{"num_hidden_layers": 9, "vocab_size": 989, "hidden_act": "squared_relu", "norm_eps": 1e-06, "positions": "rope", "rope_theta": 1020.0, "init": "normal", "beta1": 0.9, "weight_decay": 0.066, "decay_fraction": 0.379, "max_seq_len": 384, "train_tokens": 80840000, "max_steps": 5295}
Each number is 128 + 32 x the weight over its row's rms, rounded and kept within 0 to 255. Layers, rows and columns count from 0. Numbers have three digits each. The size before them is the row's rms in percent of the matrix's.

# layer 4 MLP down, 128x512, rms 0.206, rows 0-108, columns 384-511
115:102085107141129118104164062096092116196164133114087135137110105084104040109118195119203126122177065210068074118094187113126135066114086188130072121154094141178175119178081144097172031099152138120119151110136157126087087161161103146065140114143120105117104132127121106137050149123091070121131117164105137164114126105125180103126132162114205118148157133109151121146102167169130123120112
095:125114157133143122152127119210125065170100155172147197115135110165076066112169092065155113101150149126134153142136148150077160096115135158090067033187098196118148123101116124095087117131112120178080131094095129125133187133133094206172107162134122164147111116162142180167109113102133057103179089121121120158138138080148141065142100129117192091120129110137088141154125099130088138105113
098:092096102056174105150087142115144182120109111133160144099156172133171121171139079146117085141092105109177133150114153168100178157136108118159130122168168065149118141114149113120147100096125129096176072164125154018110131130112095115193123191103138149098090116169101149146144105193108131129128112145173156158191150125169104149158080076104119122203135100160163138121111154174150156158175
104:164109085126119094158175140119096134123107167065121079141142118111117098209123120117206120164157180121083126150149158147154130166089158117148168160099194132146141144175150124173135122103116105106064163124119142074192104137098158092131167135152186139124147128156113127096076137159141104142165189153130183090148111086132103088085126143129108177121062184136148062108142072106184120132140
096:107209129082125155121142122103073160148150130124144149106103176165170133125136128120108173110134111146097115172181133111133148096124082114114084155145120130126109086142140113109169121128056159081117122203158147152103148126126142114162119187104147168119126161136112140103137085147121140148096150172150107160154057118118122066144154189110066130123123147158142188108155131099146118156116
090:078107147032154115146104181145118135127115107218154092160190139115117111152108121098111077159150103081099120170115104174123138082194157145129135140047128091146174109066129112130166165173094100135148164146150101169162206074183098143131141141086133060102117124126137095100091005157148093127128118147155140107137126101118117124140104158131120148129044153174081122070123077053131145162090
102:127073145163153125165157174141123112104134119134099128146109126110177176078105109132140180139180149180152164168109155098120108135174157110155151192167120115125101202152146105085094161122141121106147120099154146131111114112116174128107106133192091126136128151113092142138157065090040144169118205098142127118162084131213131143159116098153147127132151127188110107130124124182080139062079
101:108143128155158142131144100162144112163191122097113110199136120186071148091070157079133090147040167140139118121096104100126096111067089144083050085175118104195087101132084139143115163134100105134087130115139086063135120163181159083088132116113163145097178185124068164147134161124104147168172102124113143110103101139088170089115110128174103089082165160118176138152138047107122141142160
103:156143132127117107139080171188086140127172131149118169117189126208105140118095162112160156161129132147140234161137056162116137130135141174142110126151136191158126129216165123102129184146111144133185160133166148125102163128137143148170058137092095092160052108094136104125129179106138133129136127136080150139103072111115129167104160099167183115127179124125190127150140146104086095120124
106:096130138162125151085108110113125138109112151102145136128121165152151124148145126126109150093175109170121155159116140094073152136148073138081168115137151112136071115075083150125109129118129119098079114116109075167164125170103089143113176146119128170141149121147112110143091151091128066066113083137130089109134062150189153108121056109116151061141110086127136128133138172100088117123154
101:099055087146154185138143091127167105125198103146171144146167187106139123077130159120106125148087070193148126127174109131066135082142131123073136114148109110091122134163122155103126125078133140126112109143145110073115153108116085101165123143119138066136078119153124148123144099093082100158137161123160153117062156160144103112141143145144156150153131115093200076156161190137209188136134
087:108000116155136101137117151151126073185138167129119155162183112097160091162108081125149083102130059150143132127080103107112131124201195167121141196173199129148134155057123140157090168148147118153164112170137141082127152127137188158108138184139087091110141099050116196111115162145127047075150121173174065115181181078130079122132160123093105102167117122122140116143093119144141121131199
098:172083048206159044131115141122081113122136088144092135127098169175113112141174123131098163109109173100141112054095100126148176176155166083143133144149121146125142065042148080095133151147115138176136073123145151112101183133126109100138174138140150091119089145117173152111121128150124074136067132111144170159153083116114145171140187072121108166088152122146123157147105093129152123119071
105:047207091117155190083117114139124129142137153140053179128111142139130091100126151109086089138128126146139090164189119154026133089143092144105089127172077185157112082077088106098153086109150107125180105115163107136101166156184146108079168145164096119155164095094109125113161182107152144151179120135155104131142119108099119104180133149109093088136086155096136109140124204128129038121119
096:139113169164130122172155142066138144145093094081156082137081096171118103104104143144108138130138173144077150068108129050099164097130134217142120140119163133099133086162093124181084140142124118171115152032054178171076140084156131099149163166116124158105076136127173169128107075134116107101178087151152110127168097177136107129146096146126145133108107111120151173095099141157102158149117
087:179132055095107108107150121046127149110148112134127164106117110137137160113177140157190149126115130177142128168163157075120085124122140098086111170172145078094044095104144154138102082088151119134104157119127148151159078096119110092187161092146160132111087165128053131179076136116146143083122136118093156137084171095089113165167158146112120114106166060106155126175134156173128089119103
099:194127116176116150129128129160130110089136150151151132084093071155054172145147080161082077176163073085122076092120118127118141129102123098143121130126160135083087126119101145097124113202099102083139074171159128079203134131142192159171153158102108096145158133105087126181104087063135110187134152103131148132108164109134121135133066093147163097116124156127165120107122192144101138162122
096:143117103098129116075143053135165081120121076162135134103139091165115132111140132130107121116124126108087186124059167108153154194122122142106073087112128063133087110111083159166165044101101126132096132127084058109181146111123136131156131191102040147140086083087131196142114185109125024089166063119173131076130109176129122118115094161106127116144110136098170124157149142097095125131131
098:148118105090179087132135145146183108138143107148130099147162128126160140142166067120107110152111129141123102158069083167084051101109125082150118086125114056147142179108044142159111099191093099102148147144107152122114098142176087141101120144118196053098123104117151128171192133141148161095090102088062155151128153059221096104165143161107089161178156161151090192163154131159117077081078
091:165114139177134186153152115110154107095087165172127106156120079111130161151240121163155132091168109166167147122081117086079146120146126090138160160140127165129144174134159139148153164129136110145145136219181178091175100163137111124061136095132105131205112065147121103158158150106146126188110125157125081162152110184126046168104090089156118079090149121196146102118165154109159105153140
104:097142134078068123146104123120209137119089129103116136103144124138112115107060114123049115113078175133084154160099152162151148104136077129118123087098157162163127079155095114189100148163128064132111082120128145121109109145107047118072100118187159121136142135175110109060157113111128130138118084175115151118140148153103145128158055102113117105174132094160141150111128106074145093137171
094:081142171153147150117165090130187163138145188152174098110072114135243170152151130103108114214081178136130144133104152155138130153106149171154106110208158112116107117079149153086155144115178098079090112139137107153150155127126120121118157113036137235120126114116073114174129150162038144157124201141135128138091193113142107142133132047132138130135114161165150181101089177124110147091140
154:152146084115151137167196139161151094171116157160150168177124174157153149136165129138150152090139076148184128132131155164084142097165128165137133138122162109158112122071116133093154146130158214142158096151152152116124135164153124154151159170190125158150127116144124180192176164119120085107150107168140162191132099128153177110190156131159107178136145141111169159135114156145155135128175
099:125116141106138141082099087163121125177161102154125056136129146174115118133080117185153118127114084166186136092126123180101183124141128106159078076119119100124194115108093140137150141088122114114131127172158122136154207160132175200137069106111083101143136141194161114118153109073126127151184149162112143152182136182164124188108111138149153154156109110108086080185124138136152121154175
079:168157168110145121147163153076163060071204183123122143122122093117185102187141118140175116118141102173165130168095156134063090145151088123123140123123129077163140117133132159157135175129161120109129218119198063141137119143143093093201142135147126127139166128088103124117100134147085148161109096102140182147144136129149146125097086144125114129150091104090136117120160123126067130167170
106:146149169164129109127141106142142066066163100087149064131121090108055151058109132139154117144146134115141165073150115152131104170154171123075194139072105134083142132146163132110076132118093131185155121058169185128162112125106158049071165088121142124185106104076149078121167133136132100102112111086132176105132165124170109113092112110176159141108110087157085068135103117146122148157098
100:200152151131162087116150129125112137084124134081181116117118130135126143058157081094137104212106159155189125105155172086180151148129134139132165113124117075149187166154116126178090112138133196144085124134123091121137122175105135163133180091139126132156114113101130200117109085135094148127086054154101122150160113145092160152117115107126110150131144107087098092121064080081092110148116
098:141186170162061173124107127087090113083095124133155087082103059136155162116193142179092143138148081165124108139161169082118150092089111068120146151102135138079131121097121073082153121120123142136185103129112082098096110100066121150138181120162118102128143137157176129098106136154127158131136141104178075170141109144157094115086156136136138086118163093140112110136138141108132180136132
095:161149042137135103095068124138138109115090133086169100098138192114147094174172165116090056164156119126142112132109074143083146124224128078162106093156098070127162110126103096072149157175099130166155114173129085112159109138102128110128160162152177136139117120097116151093147136077170107163083187126127163137093136185144113165148148100082147149133164070096122088200150195121099137119148
089:126052162125123131106106148073163179158116124136145165107056118135145122121115097095161074130102153196087097134157140095122103151118134097093125158065102155162113139141114152120097157138118094057111151121126150141060133188078183108086136103127113112111145130071160153060144151103164122159182123135132076074174046080115127095097101201092093088130112207081118098151084185138142102149127
099:129145106116142142152174156096123127124085150127131095110129168170160069141191123121131157109128113167142115140143136147208134118182043155141079174113180143167114176191147120158176172152135126142079095116182197126108148146109075111162087113164156123125143076083152102083134142187121090171147131133127165140183108113153141130073117139125099111101139179094133172071150131126169095063171
099:122150087223109150155130061159151124157160123111159151154107137108145110150124138138112169157114142160105154215184166147133118180125084122112113119136215166152135147105150108157102135102161100195173119125157126123079133140135084124162093147154151134110134077157169155122119113114122143139157131127141101133122141156122146111118136145108123151138137142111118134167094194087186183155113
104:161089124168142085162091162166087138124146138096140133136139163130082118129221135126170140125152104099083097094106148115156095057169114131089123104169129231128118088118149129067167135099054118084093137180096149095192177116114167158132094126086173176130162070104122109162112151094133104110125174108085158074098138103184112080075055085071124089114124080132159125114157103136138081144151
094:106188098141131109118108115128092142134199137124195053090088110125155133137071141087052091092121107103133107134108139143079174115099139127168182107112097098119169101196115158103103105145076150113101138058114071094093101133172106114125113093137175129088108108086187127147133109085089141112095100112115077109128158161133123129173193186126137139177138027139093119125146129163164137087072
105:149162123082120097123095147134096093128136119180075133132116095043150122167124104102094178095142124192139113111137084172154106164087154108122104118124123133112126197169166141128131129162170120132176169196130125172171176100123133107120125126099207074078126112158134139109105141145158178159123196116167110119138132135115149084136133183146129123130154167135131131094145115124130106138158
098:143149168102146142104116088144102108124109108134082134157148093143129114141129119156072129153115116115188126049123162139141139145156154140160138157121073124101192146123127115129140133157192173115175178132088119136123085128098141101154167081109148153147161158174138124149153115094183171063104119104112134141152103090171087085147129190194161099130134193056056110088123049075132097119174
096:149137192150079107046099123133156104121131115198140152135079125118158150163129112094120137125168121165125098168163175138057144080113167159106166142144131112195099126101129071081119123153135137163113059167089104059098103145143118116164144104106197119128138101103126116102109124117117161126143121103135103110116137121103098132212106174066146080114111165131162158158050154133085114121160
104:111104135096123089118135137093101102126125122084064118067055114095134096140132147139125065117157123106094172095163132115181141110104140109105104130183130143147118139123108096085169116103114159115077118144083067157148131117081099069103118113124102110137147157124066075090088144149131162086140123116194133160129135140089125139118130113125153078136122111103113117158194103154095077134124
116:141153125106209169111138157117175127203169136190132179136169170146134108141146119161104135054135185153118129134122085120101152087141168181133109113096130125173082172095070162126126139122125204072117149101111156040084155108165135168102147129155104178100104064087126168138109108165116114235182102139138071159142110164108159149193132148161130102154182106126111164173155115102107160164126
097:107115106110148123161106178098106149120205102103137139203135174090169158136084080104091226075115118110175138106080149143152133066185139101115125162171123130034109185121174099132151125180099145168104107110104124117166136148168178122140134187131169113194186144121151166110126125181132065122118163109077146129116137107177158136155159075170094141134111132148119137163166132148129109124159
099:123144104161161100132102122139122202121163108129119156133086104107074190124122097175145196184179111097087114140103143125140146166132141086111171123119127140129149103156150127125108149167096160111087113114099151123130121127182157164098147110139158149110128121097140102084109106124133092045134192183072160055098155163145162095130130082072154123130143119157116113152122114134156112126124
093:148136101134110139178197149053148115156115160150135143103059177113138140115162138155085133142106146114153121125154171164127058144140162166078139180077099129102138096132141167095139143066132176137138106129131168138047132112093130116145150129156142164117099119126103175116134140106150127126113153096148123114123136125101155145079125130065128182154143144137136080135156122131179110157151
096:137148112118115132104141121226093094154197165100058084173133107192131079186179144169099115117104175112092126106084093130172140168134143110114177134136136123109180138085074106095142132197169132163194149148154087128114157129117095089118159140082147098131133087199122145118174150136203143165077147163090187183131115147143174112157125148125088161181178099134138204090149179090114076117137
105:099145118091152102136135076097178116180155193120115181079100154125124117089090124138109098099144124134119200094111136119168131123082121144146162094169178022108152137087183091170156096090179104136117137123103150085164090114070086182129181128162065152144127135121116135051147137136145147139131139088137156112130074091117124056135067167079103168148124091085213082169061156150108140141157
104:173168158084197114127146151095134159146154185119130185087072184138116159098092094101083157127067164102145115187133102106154088132116074214149072049137179159138083143078157123088161160117053145151115164144181129140053109133148064068126165079171132162144086127170124157138184171100119119142129114110031110116081144113110103165104183140164146210125143163098154146137104067125222151128163
096:099070101070118115161100107153186090121144081142130146081180128124107097131104119149084115087127134123159156096129096123077108142132121114152094116144127158088098105155130119128174102128133112167130107072152160141149087122094160175133106160108154046068094140148169100115096040113072122082110152122150131105138122184150082128131152130080106148137100085035129112131160134114119111139083
099:168154121108084136149058129098156158122103111132106142130195182167193155169134056105124120136157157136168112189106088111107156144155092128139086115134115098162192084082153045074161105179145104142186124169144083153117064110122093179115161122151180132107150127114184141136161130180146076134123102140110164122117177128115169075118170107064120153095161168158180136127141120127084145130168
097:156152082128153153163123148143133141097064163076113163123122055120111136145131164164137101124135162135120126087159117164165178154092133100128076148097090129083105097117143088134177147132126173113109127155130105115070180090136115103110089158100185094123136124091210125124076079118140218163137123099131051168182093148131157101128086157092156098144138117078140143149170121109168164147061
097:117126161113116118084120120126146098152123129084115115157159086163155063126155151125117100131112140105179120166200121166116148108125135125120092126125161187115114085168096058114079113097123137157110183190147109166162083101189124132255110120071144118092154145131086153097079141101171109095116144123145115085082164119169101108141049148111076067148174133114135147134156162120134075111167
100:132130128128153167090130119102140121133122132164152165123098110095149209146180155126160134124081112156132118098120092067108136163102160135110137146126090135120163158123100203137143157200167133112186138133079140181168137145150152131121145086071079172114118195160116123153142158072105147156081196177164104138134097084107157074125153128177151169125129118143133051194103144141165065157149
095:104147162127101074111172116160197165118081171158080181154135068165082165152118089142115146074080163047111124140115163039123156105055115151107186101096189139108134177054157196155192138156125099116102135138128116083153075099099125113174140084137137132141135144170111159179173163071143167136131093087152097151156042106115097189149144187169151167106133153113114159132127067149189153147162
106:126153130158116112107124110101111110125115119162220088129165153106124122125136146106139163096117133170179092144155096152053064123133123150160075145070189107101131099097198143135119115055128118134137184153107183108147144128155137089157079161071131178119061151083080114080117168068124142148106164121142151142136118084170109108166151129136079101156135184052115170132177189052089112055122
107:112069121144131043121060173141122117168145155104100112153120085144149121139134072172084196154080150079105069122169105106119054127057104146181175141142147126138187200139074101112110045113121099131113111065138098137084152115114161108160181099101138117140140162124075132096131075154191170095160126181115121129150157072120141158170100156115106101102159134173102142162112145103112136128073
098:112147121109135110081120176071123096115127193092164119055127134134126128135126112171134137137151086149118189113121165125144142170140096147075120165110076144095113102119099078157145148160130071134127104124102094144132127128025098143093104138121095152101160097143164070100104156177074132101088096094152131140130126126084134143133124145131116101113121121126105092187145115193079130058157
103:146154120140135136141129149153121129211127104124112119092138072122132183064077122082116156083152133139123116116081145115125155167137169095142142143126134123085138107163089100172119164171169150112094161083069122106126142106139108100089107111138140117050104122114114113142116164121061124127139113113156055142136181163187132090128128148166102140167125100086122130135111055188168148111157
105:129138088108130167153132164159102108124131151095079180084075133098110149121107130061128100126155150150102168172141135070109127070161132128123110183123134140164162129120065129096117147139066102078087075104136136117120165077130119100158153133188171136138108085183060124175057154120111116133124113099157084134141195164156112125176134096131182108116124128149161106148079170153158068124131
103:155125127114112227113120111110105094115107132167145134107145109102142167123120139133171156120155119158147080132133065111073117167111156116145126162059082096115167122147091088087107182119122148121127135131102158119140115167148190113087115197088120141101143144078068152078139100092128167188080171137154180150117108090121174130196141041117066136140097152108132114146125139108087100099153
100:196131133149105171114182134123121081066189122101134097150055115099111157090148100176192128090109155133146087100145115124133098125154156148163155146142093146094167121094136141145146126104091096069165114101124141156106120144104145147139165103098117117133150077117129153108109111139110103108124093112141134152119162116092152175109106153100073114153125206174089132077102161164110096087169
098:116117162122148104142154101132127214136090126091115140153094108133099147141110127088138136117170118137107171116114171154117093183081126099132116178131143138080153168155122154132181159118138120141098132122132152110114189084151159176135125166118096135087115111112080089083124121147220105225104085108192108103157127085114108128098080114140150102104142096129132189118029120179135120199158
103:116140102091112142148152120097170126070126141156106096142089119126121131141137100127114108129146161117148177121106134133139095067135093064093126105176093099092153192154102085120157158173233094100097121194075133137126101139128131070157115104126148214104139064144095133120130117140173120173101100151046153123179185152131091174110148121194098113143048124137108043146148134101062139120139
099:114143152111114188086145100136123137103167129115166168123138115131161146087114107169211166148208137210139098132136158154074082092134161110113132212105071100113143147124122108154093138101093133127207094119068118172124149138184094141079154131111131092097151162125108133177143112141111124125135123116147103125124155142136166132175125142059152126159126045083133100212134125148157075161117
104:126069116141177123143150087146165105093092147119132139119093113161132165131127166117056122216099139121099100077069132100111126105148118093101134072133117105103164112121143088171095074104093120147138070169151136085100102132168165095168145120125137103131173081104151097125135093196162094143105140109101154187126160106086153109138079132150181131126133154135129120148123134138138100140143
093:141075179180137158124088160190148137154080155211161125152086127134125148099139105126129142092108151153129132122118112081075139097179123099060137152132152141105130160143090150067150064171160151127140120122131089099133084115085142158148102162119173126095139125121118156171152093162127111109118103173129225109110099127114141175145131162125140129099157162043125042083087123125095182168161
096:173162137171148116117180120115082177108051121130149130160106098092166118152137118129189076103087113118103102123163206131189090145078186080126145132084142162124092151168185122168171138102145156119058135160147123154135120105123115132169156106180200141153139133120102099086064097081125108117113099154135097108170140165149088102120146066087143137166094112111083164117098118164143108129104
102:149123144122050145077160124103162147111144097125115147118142085110111105139117166061128139096149097177098185154138109066136168077132095142058147106152095174103038157147085162154156095109124143128138117104064147117153140105123143110121104073142136149151130111156127087132086160126166139092149109080085109108187087096144058107110114096095108137070102159101174072172118137156134146092063
096:112179125110156172142187085104153140110091148081091146125120199191132142179167122106151140158121060188171108117051118183111117117117119176112105152162109130142105111177161091098157176126156106130120123150126132146116144132130130151124173131151125125132172113095107141125131097136152157149130101141188184171119142162181104071059165126104137134118198117119105134081173120133135120161156
101:122191087120132148065095107148091180126134095138113123099132180136091107112134159060121082106143074129172117161171106186163081088104089166111120139149100135195165119119153146098114204176138123105139093098112084104081147123127078157114149129118148000084100154177169082145115189109092142102177157130138124082141071062072085140095154145112133074117163110118143136139108111092066108137079
108:162133137086145080095065099077078124154073178113175158156127109110075070117102104095080111148085091091111120101147133149151139161124072120208121091107145072127196131134146099125114161130124115184129100123159114127129160140106122097072149133142136095160079180151164097113104074105151145127183139146092161089144168177096101114143126103128141137094111128117162116127128153177126037155121
109:092139109132131173096132125096143096141133137160147207118101134116152151129135111052171115109148121132117096117132120120054170075121150159142084121177113114093135088074173160129134103111143193074117059140092088135080101119157132138125151067167082177063111180104051155187144121158120086149096099092144149187148155111152150138140190120139171182143159179074136141149156186116117173145176
096:146148135116115109102102131102139123155178099136184072120127111093130115120154102142140058064165096153127083217101069093128128137123119148127093124114132140156117178134121142139140164182139108135133116131140069138143126185106192136121153154126164171147098110108124151135154152087077097070143086172171109114149117155144110067145096179126115146159180128122119149083115115098103183105098
096:119154121190065128144098106144098100072134136152167126119140106161140057086171170118154099089098127113141174128167131133075149144136086099134136121119168145155181116098111134148125132145086133088137126150151083134071171139115131142127116133104067110123110140158146144078144136120142096143177122169085135160186064125081130052121083128135070123169103133155089117132171138122071162064062
096:095117165129132160159116053129128140140059097150217142157152157185153139118122123161133107175109120153120161118065159122139182169087115136107111125108145144212116164117133117128136136197215128131168079124142202180152175196113061123078174101145134184161105143088163176143152140088162114143123102173135189140083157124133125109151158109135096136142094146142105164090093116115115166158119
101:091071080094121177100093135107120139098119155128127128115148137117103168089128124110157106119151094173168110147121123126080163172145076168165096099130129124115117126119113098098169151144119108153144148152135144104125107136170116126079125074089138114179154130104149072140124142095101075123211147141097074130091112131142109077124063078169209055114118183137174148091104144125185147128139
097:166169094122133121124152133144161137115079102111103078117061124183065133171148169085166104124096143105109154108141148159141100103101182115162098129159116140113146123117105163088190113106101097085117109115111114121145159104183194097171102112116175120157164125170140133150151097114112154045120080117163111107116151131134115107080127123121170142130123174110050108127076057121171116150198
109:168164108125085114140124119104153127192101159125067088193107096162073096107085151102131092195117120136140176175169114180107142137152108144188142121147175134122177133067138130148149143109114116091074130127124130102085131103172162105122103141077086111160145122152114115147116082147081164125183082101163150150069145160160125132134036134156119086200127147134103097125106151121093144113179
096:136158070141103120158147114103152072144161142098091059151067154154097124133135117165097122168122228118085122130113058116103088119084125119182124129097098120215142156143068058172089161150128130167139167063114167089105154100118164115082076092139113156106081121081099093115130175112157117070136154043139153146088171146101128140113174121110079147107145166155092163134117123138106110092162
093:104162169091144140137155144117156096127145121143222182174078165104141131080147117120134119094083138106148128140114117161159112093108157164139082120143172156154084063101098085163156159164153085148093104136120093060103095141169116099068105048098106123145166129074153137139075099155051115119112124162083093124123159113100095163147211086166122155185127214111132120095188072110125066102159
095:113090076066116061133135102101115093088078119140191129073087127156096120124093120053131141163146147078100183121107085132158131095170131111133094074147134185122146136154194039116098115141124079093163144135064081122144061142143075173110129166154166113130090067145108113094090146072109116124105132139155120108085128178125130098108100117153146139076054083133115154109117084130081146132156
099:118171147078127121089098122155159147101135171122158125105169130139184136113173151136124185172127114132173181101113118186098103130139131115146108141124107115129170110151165174071148133160176108164105151145148120128141179119137104165122147077097108126093104109137109071158069148073201101108135120144140143083191145105151061181110135186095084162126164117126121152082079146103127120089178
095:111114166132122111077128115167080179175142150105134117141100164089160154137097131178169101114155056135108111105174159141142162162075102127118101099132106148099097155145119163093107117180133137070076087119152071091157128121184148121158134150151088112211113130079084110090147120119077093109140159122136139172111129123080170139166102143113109133116108133057178121145025122132131159149116
102:076132115181102099164125117147104116145131149159101148082108184120147154127152162124123100091137117078130100149065136177106156176104081089184151134102115102145164161154104112200081106163134114126089160130194139110080124127115103151127103111102144179090069101070092114103139083121118104145143084110160149172125144099082137044151152138107134127146139130121062087097166128026112126154069
102:114141101113120106125166086141094156144129144167150098146094097157118048099184152147094176125131118136165140145111138141140184141144118118095056094086137177111165094102113109164140061113151139159142160110162048144096105163176202150113119149118108162146136164095080140123107100085168141096152134152129151106117105137137099134093136100109160127109134117170162117115112145177171120112172
094:139161139093092134166135174105075162124087158107113104159148139117138112117112113144120197107108109124118065149117152137103123133178178098143125126090070098080150124112108191146092156085091138119162173105145117182086100159147134098165176151134096110160141084172103133134169182140125112136122154211147119139158205128065097088151100197098087103144181105119130151136114151085185106156128
090:169168139165089122181105138121159096155164131178128138136081084139129124146189202173134121185144151145108163142135146116177134084190144166136204145145169109216164172115104130150118130149140147150110092187107198164166125170148132086107110086134068189110104135126138100178141172126151077127149127107182119108150141092149104140116170131117161132071216190127154143115174103117130162175205
095:090139092077147153134117081122169109139146102139165147127145145165126051076194166128129148196104013162108129176120169068114119137120109120190090138149111151140094103144131157099194146183125138145134165129133123104122084143109064135127162179140171162187153158121132153143165137167239141135100093147134133180155142139111096100110126174117143093141135084125146149128197168168137165121223
105:107168184103128117132142139157126120129076075127093125169115112098116117145094130160115123129109105122071140130141103103176071122161180138112171098120131152106129126054150153094093116133181108168177134152158129152117103109139129098078146166190206132135133082098114133108144126113192134127064162131134148170142173115093174089137182117125096125146124083154127199131129136144112098128128
099:157156172062077167100138093097137157141160071125163186126079113126144132182090124123173082099115156133102168174127166109177215088135153089080091126117134117060133160096098136153104189092149106137110192145085081163127150175144096128088133131163108227091084185160181187120105153166134112151124146175163147146095151134117096084133152123116175169126134166076099121115110100090124144206153
098:144078175119075120104167147078142120125146132162166102047195143061182116113110091142143100135118111116128123123110113144117083104132128128130080122070127123116140104095120113143101099182161150100136177113086166096098155098098146085085161101125126122121122093053096177098138108119147129133103142136077125145093175143000144132136172160077094058111084140109082108138108171139120134104106
095:112154162128146128135160125152081134172131164141106119119137073167194112179081128088094125097151176108131141152185158156118099154119151111114073106125149108190142150112081133104115141074130147175158172162151121167128187150186074154144079167128135069119147114151124098091115120124138148180128171129118180135160070079137112042155097183153115089121112125136124096123155167138070106167141
100:162130123127128152093119126100147140116132126116145196141167076063082096135165101176151117181120115172113095159091123101167105172096126166101121145095137078094113093084149133142161092061173111142152182100095112129182185119120142178157155140131110077091152113164166135110107106178152111140096075135127088120075140131140108103126076141101109074044131118157112125137097136150112116170147
108:034138189202123153150141127160128146136169141182144113167139219124072109092134117201076142109174106145164182136104138107152125108119111183138145106129123136154093137104151126141170068110126089142124133075146148107111078187125116109176145158118137142154104110136131076128172162090137135098148047111173127133151090116149133151126153131136090134153096117095145082090114159127149165062123
100:111148150146139087150139184106131068089137124079107162156114152177087157110129152129141125132118120113173131119116128171164090165104180078118136148124145132126123113120135172118067096130110128126139143079109087132121152123112138169100139164096153113132130134084154102168068174178101055117059230128183131118134097152100111099125122155094177161101142151109054116095080116142110128069131
101:124125147120124090129140138117133118117102112162099162127107111110149117126140140149222135142096145158149096119167152186101105126108143193144112040110165132158127163126175186080148096123135142172144180176090119132144138161111193097095123057083123083115111145110077165139118134129115136059163090158112148042126068179072191093108107098082157120079099125201120141149157131111106099122109
101:174147173147101132154153182116145127133240184130054160106133074091179117082135151096134143130130141104130135145114120128101104078088136082120171125198106137115115141147181164123119153080070099108060063164106143170138175102077153108092097118146113150155128170120094157136087107081118173151147099057092084104148042083110151154111123167146073118150178130081119093104091108110120103142146
105:096191132098173183106088173099192094169129104106118135093144143103109115129128170148132101149148153142130097143126112120156132077152110151107134122167132101158147084125094136137129138122148018078135138116157172143095130096125146161148153168125095113047070143198133140131124082122128107143108142090178143161147138061164099189092152129125081146170134138114155149114155144146155096130120
097:093141086000137141102125113143162149132110119131120158160149137170179097200091134118112157132118140127175101123089156119143174113162148096201145130118146107158133106171135127203193182125188117160145157145149121133163161129176114122098127115091040164103176130161181145096174132147177111101120182099110113210143100182149156116156169047158071147169155151137117154134179104085095090163177
096:133173141111137178136149071122095157117111160152093102132152154150118177146129126181218113151143138087132096075152129150123101206175162197150091185122068248121134132128064122141139150083101219140134140150115089192183138128107122092097142184103118191160164135187112133104125131111144156133145153154200161154120125219140125112129133121142173167178160092101162142152059137126138134143157
097:058074121127094090155155096136157114145138130131180118142162081150138125162149100187131074118068164098167097114122115160164216084085121123146186128149143153086128146075195134161098108155095145092093121124128116107133127162174109110155158181170157130171165115181168175161119198130165120145090093189110125198196102093087131123155138118155100212203108153175081129121096149152112156160189
104:148171180113175132142173073095112080096139186117156102162172085124150136170152134130092134118158129148095100161161117092137094162114122118142140169104105080099176136167046130180155136093093117128182163112152103112098173165124159102114154094153053132104059132155133169146137085093145089125143131108112102158194149082127141105090162075095113112131133121173098083188165192153089083096149
095:096176110146109169128167111118140168138124126102132117129150069066131057147078055157171107113144161151162161156106118115177098088160072106119066094143115067148104083115138179115118145166102145164146109087173180187118063166084148086134082148107127121131155177163149118100107089181104125124106141144108132113090182107130114141147088086133125100150114106136117142094112150124106160191168
099:183162148148133099138133085195137110080115102084183080099102124077118132143139163115123110083082106144141064097097124120156141122129107092097172109082154183113109071122133133156086143095136174135090130152101150092116100134040168126091086124118128102147128098134139119131082118125132157216093107138100050114133134165147119095089181130108147075182066171112137128122171099065146151125069
091:131116146134074120193134120089007160105077161131102170151113126097155173104098145162087092177156138102096145082112138159140120131097124126147132097107148132103147175158104222127167138128156127123111127142107036120163143074157108098141109090131125077148085059082080081147106145108099154152167086094137107102150138032103113168142180120145116167133098145150157137169085141103146132139167
096:138105098098108169143115147099175139097119109112111126127157145101101096154168165106110069134165120095131088124024115127139084193090144189139175090147164117117046072099170093136096161136150154087122113075127179156134129088089098132127105154117120077144110155199140145170127121102166162159090157122133146150075118173099078088117116125121193132140152104170136116115119061150063135135146
098:100150066140131105164155150145144146162170144131168116132118082170100147094126125080124173186050110115104122119089127144112156165041112186101095069118179184190082122163134146135158086098141134127096084153122097120120091110168141110124164120156158127177147106119027136108131124099138135133158119130117140134140145121074125168125123094125121118103100164192152178133111108110104144156180
095:111083125116082143107134144159145128093166164109114129095173110131119126147176155205206088159140189143170067130153110146149124130166146100123128142138175066163128110142101087107168123135155133059100128107111145112094072118104144134160160101129148090128148119142137095126114112129101138122125165080137170096168087133119128119120154106138094098144127137107142121179169129059065185159150
093:126145159099134099155133170079197127122159114118121119151164110060168138177092134190137145142119059119151129097118136143125128082180146146086147177109135092087135111095175078144099161076120125122162189134202128116108107122072188089119163220126144108142105088127123160135156112129154155131115160160215124113113103115129127114083140156140181158130118116119157132174132198129128109121196
093:094122112103130105142127144079141076126112171150174135106144122090117114126092151147122167118107134046137073190061110142104154152093182113138118144116114124107081110204123099114173133112184125127134137131115145105172166139140105113113181160128083106156190095106077139097110103104132193086089100135168138151156160143095139145123148150129124133128137101146141115098108081100166153142176
100:154117155104124112087108069153141107118107092144099077147123150159103132181168120117155170105061087131143177068169158122069115166134063128148054106130091160152155081067107143058206105165125127100133168157173139103169141180134122170170094038134144140167145106176147088131106170111103137121091180171089149094156151117093162125117158095117114140095168110091167116140013110101124116117133
098:133119130143155151088065132162097117106152097160163111154120155083142093113143150186120163210162063122113125055109086124127072131187111114157100146134067129156158134149121103116161109082171131107138149162087088132162106094125158177142151132134122125119125100107165131102103095182130105108134145121124127142139099143142100129087160075091120091180153132086065106156161121094093083107131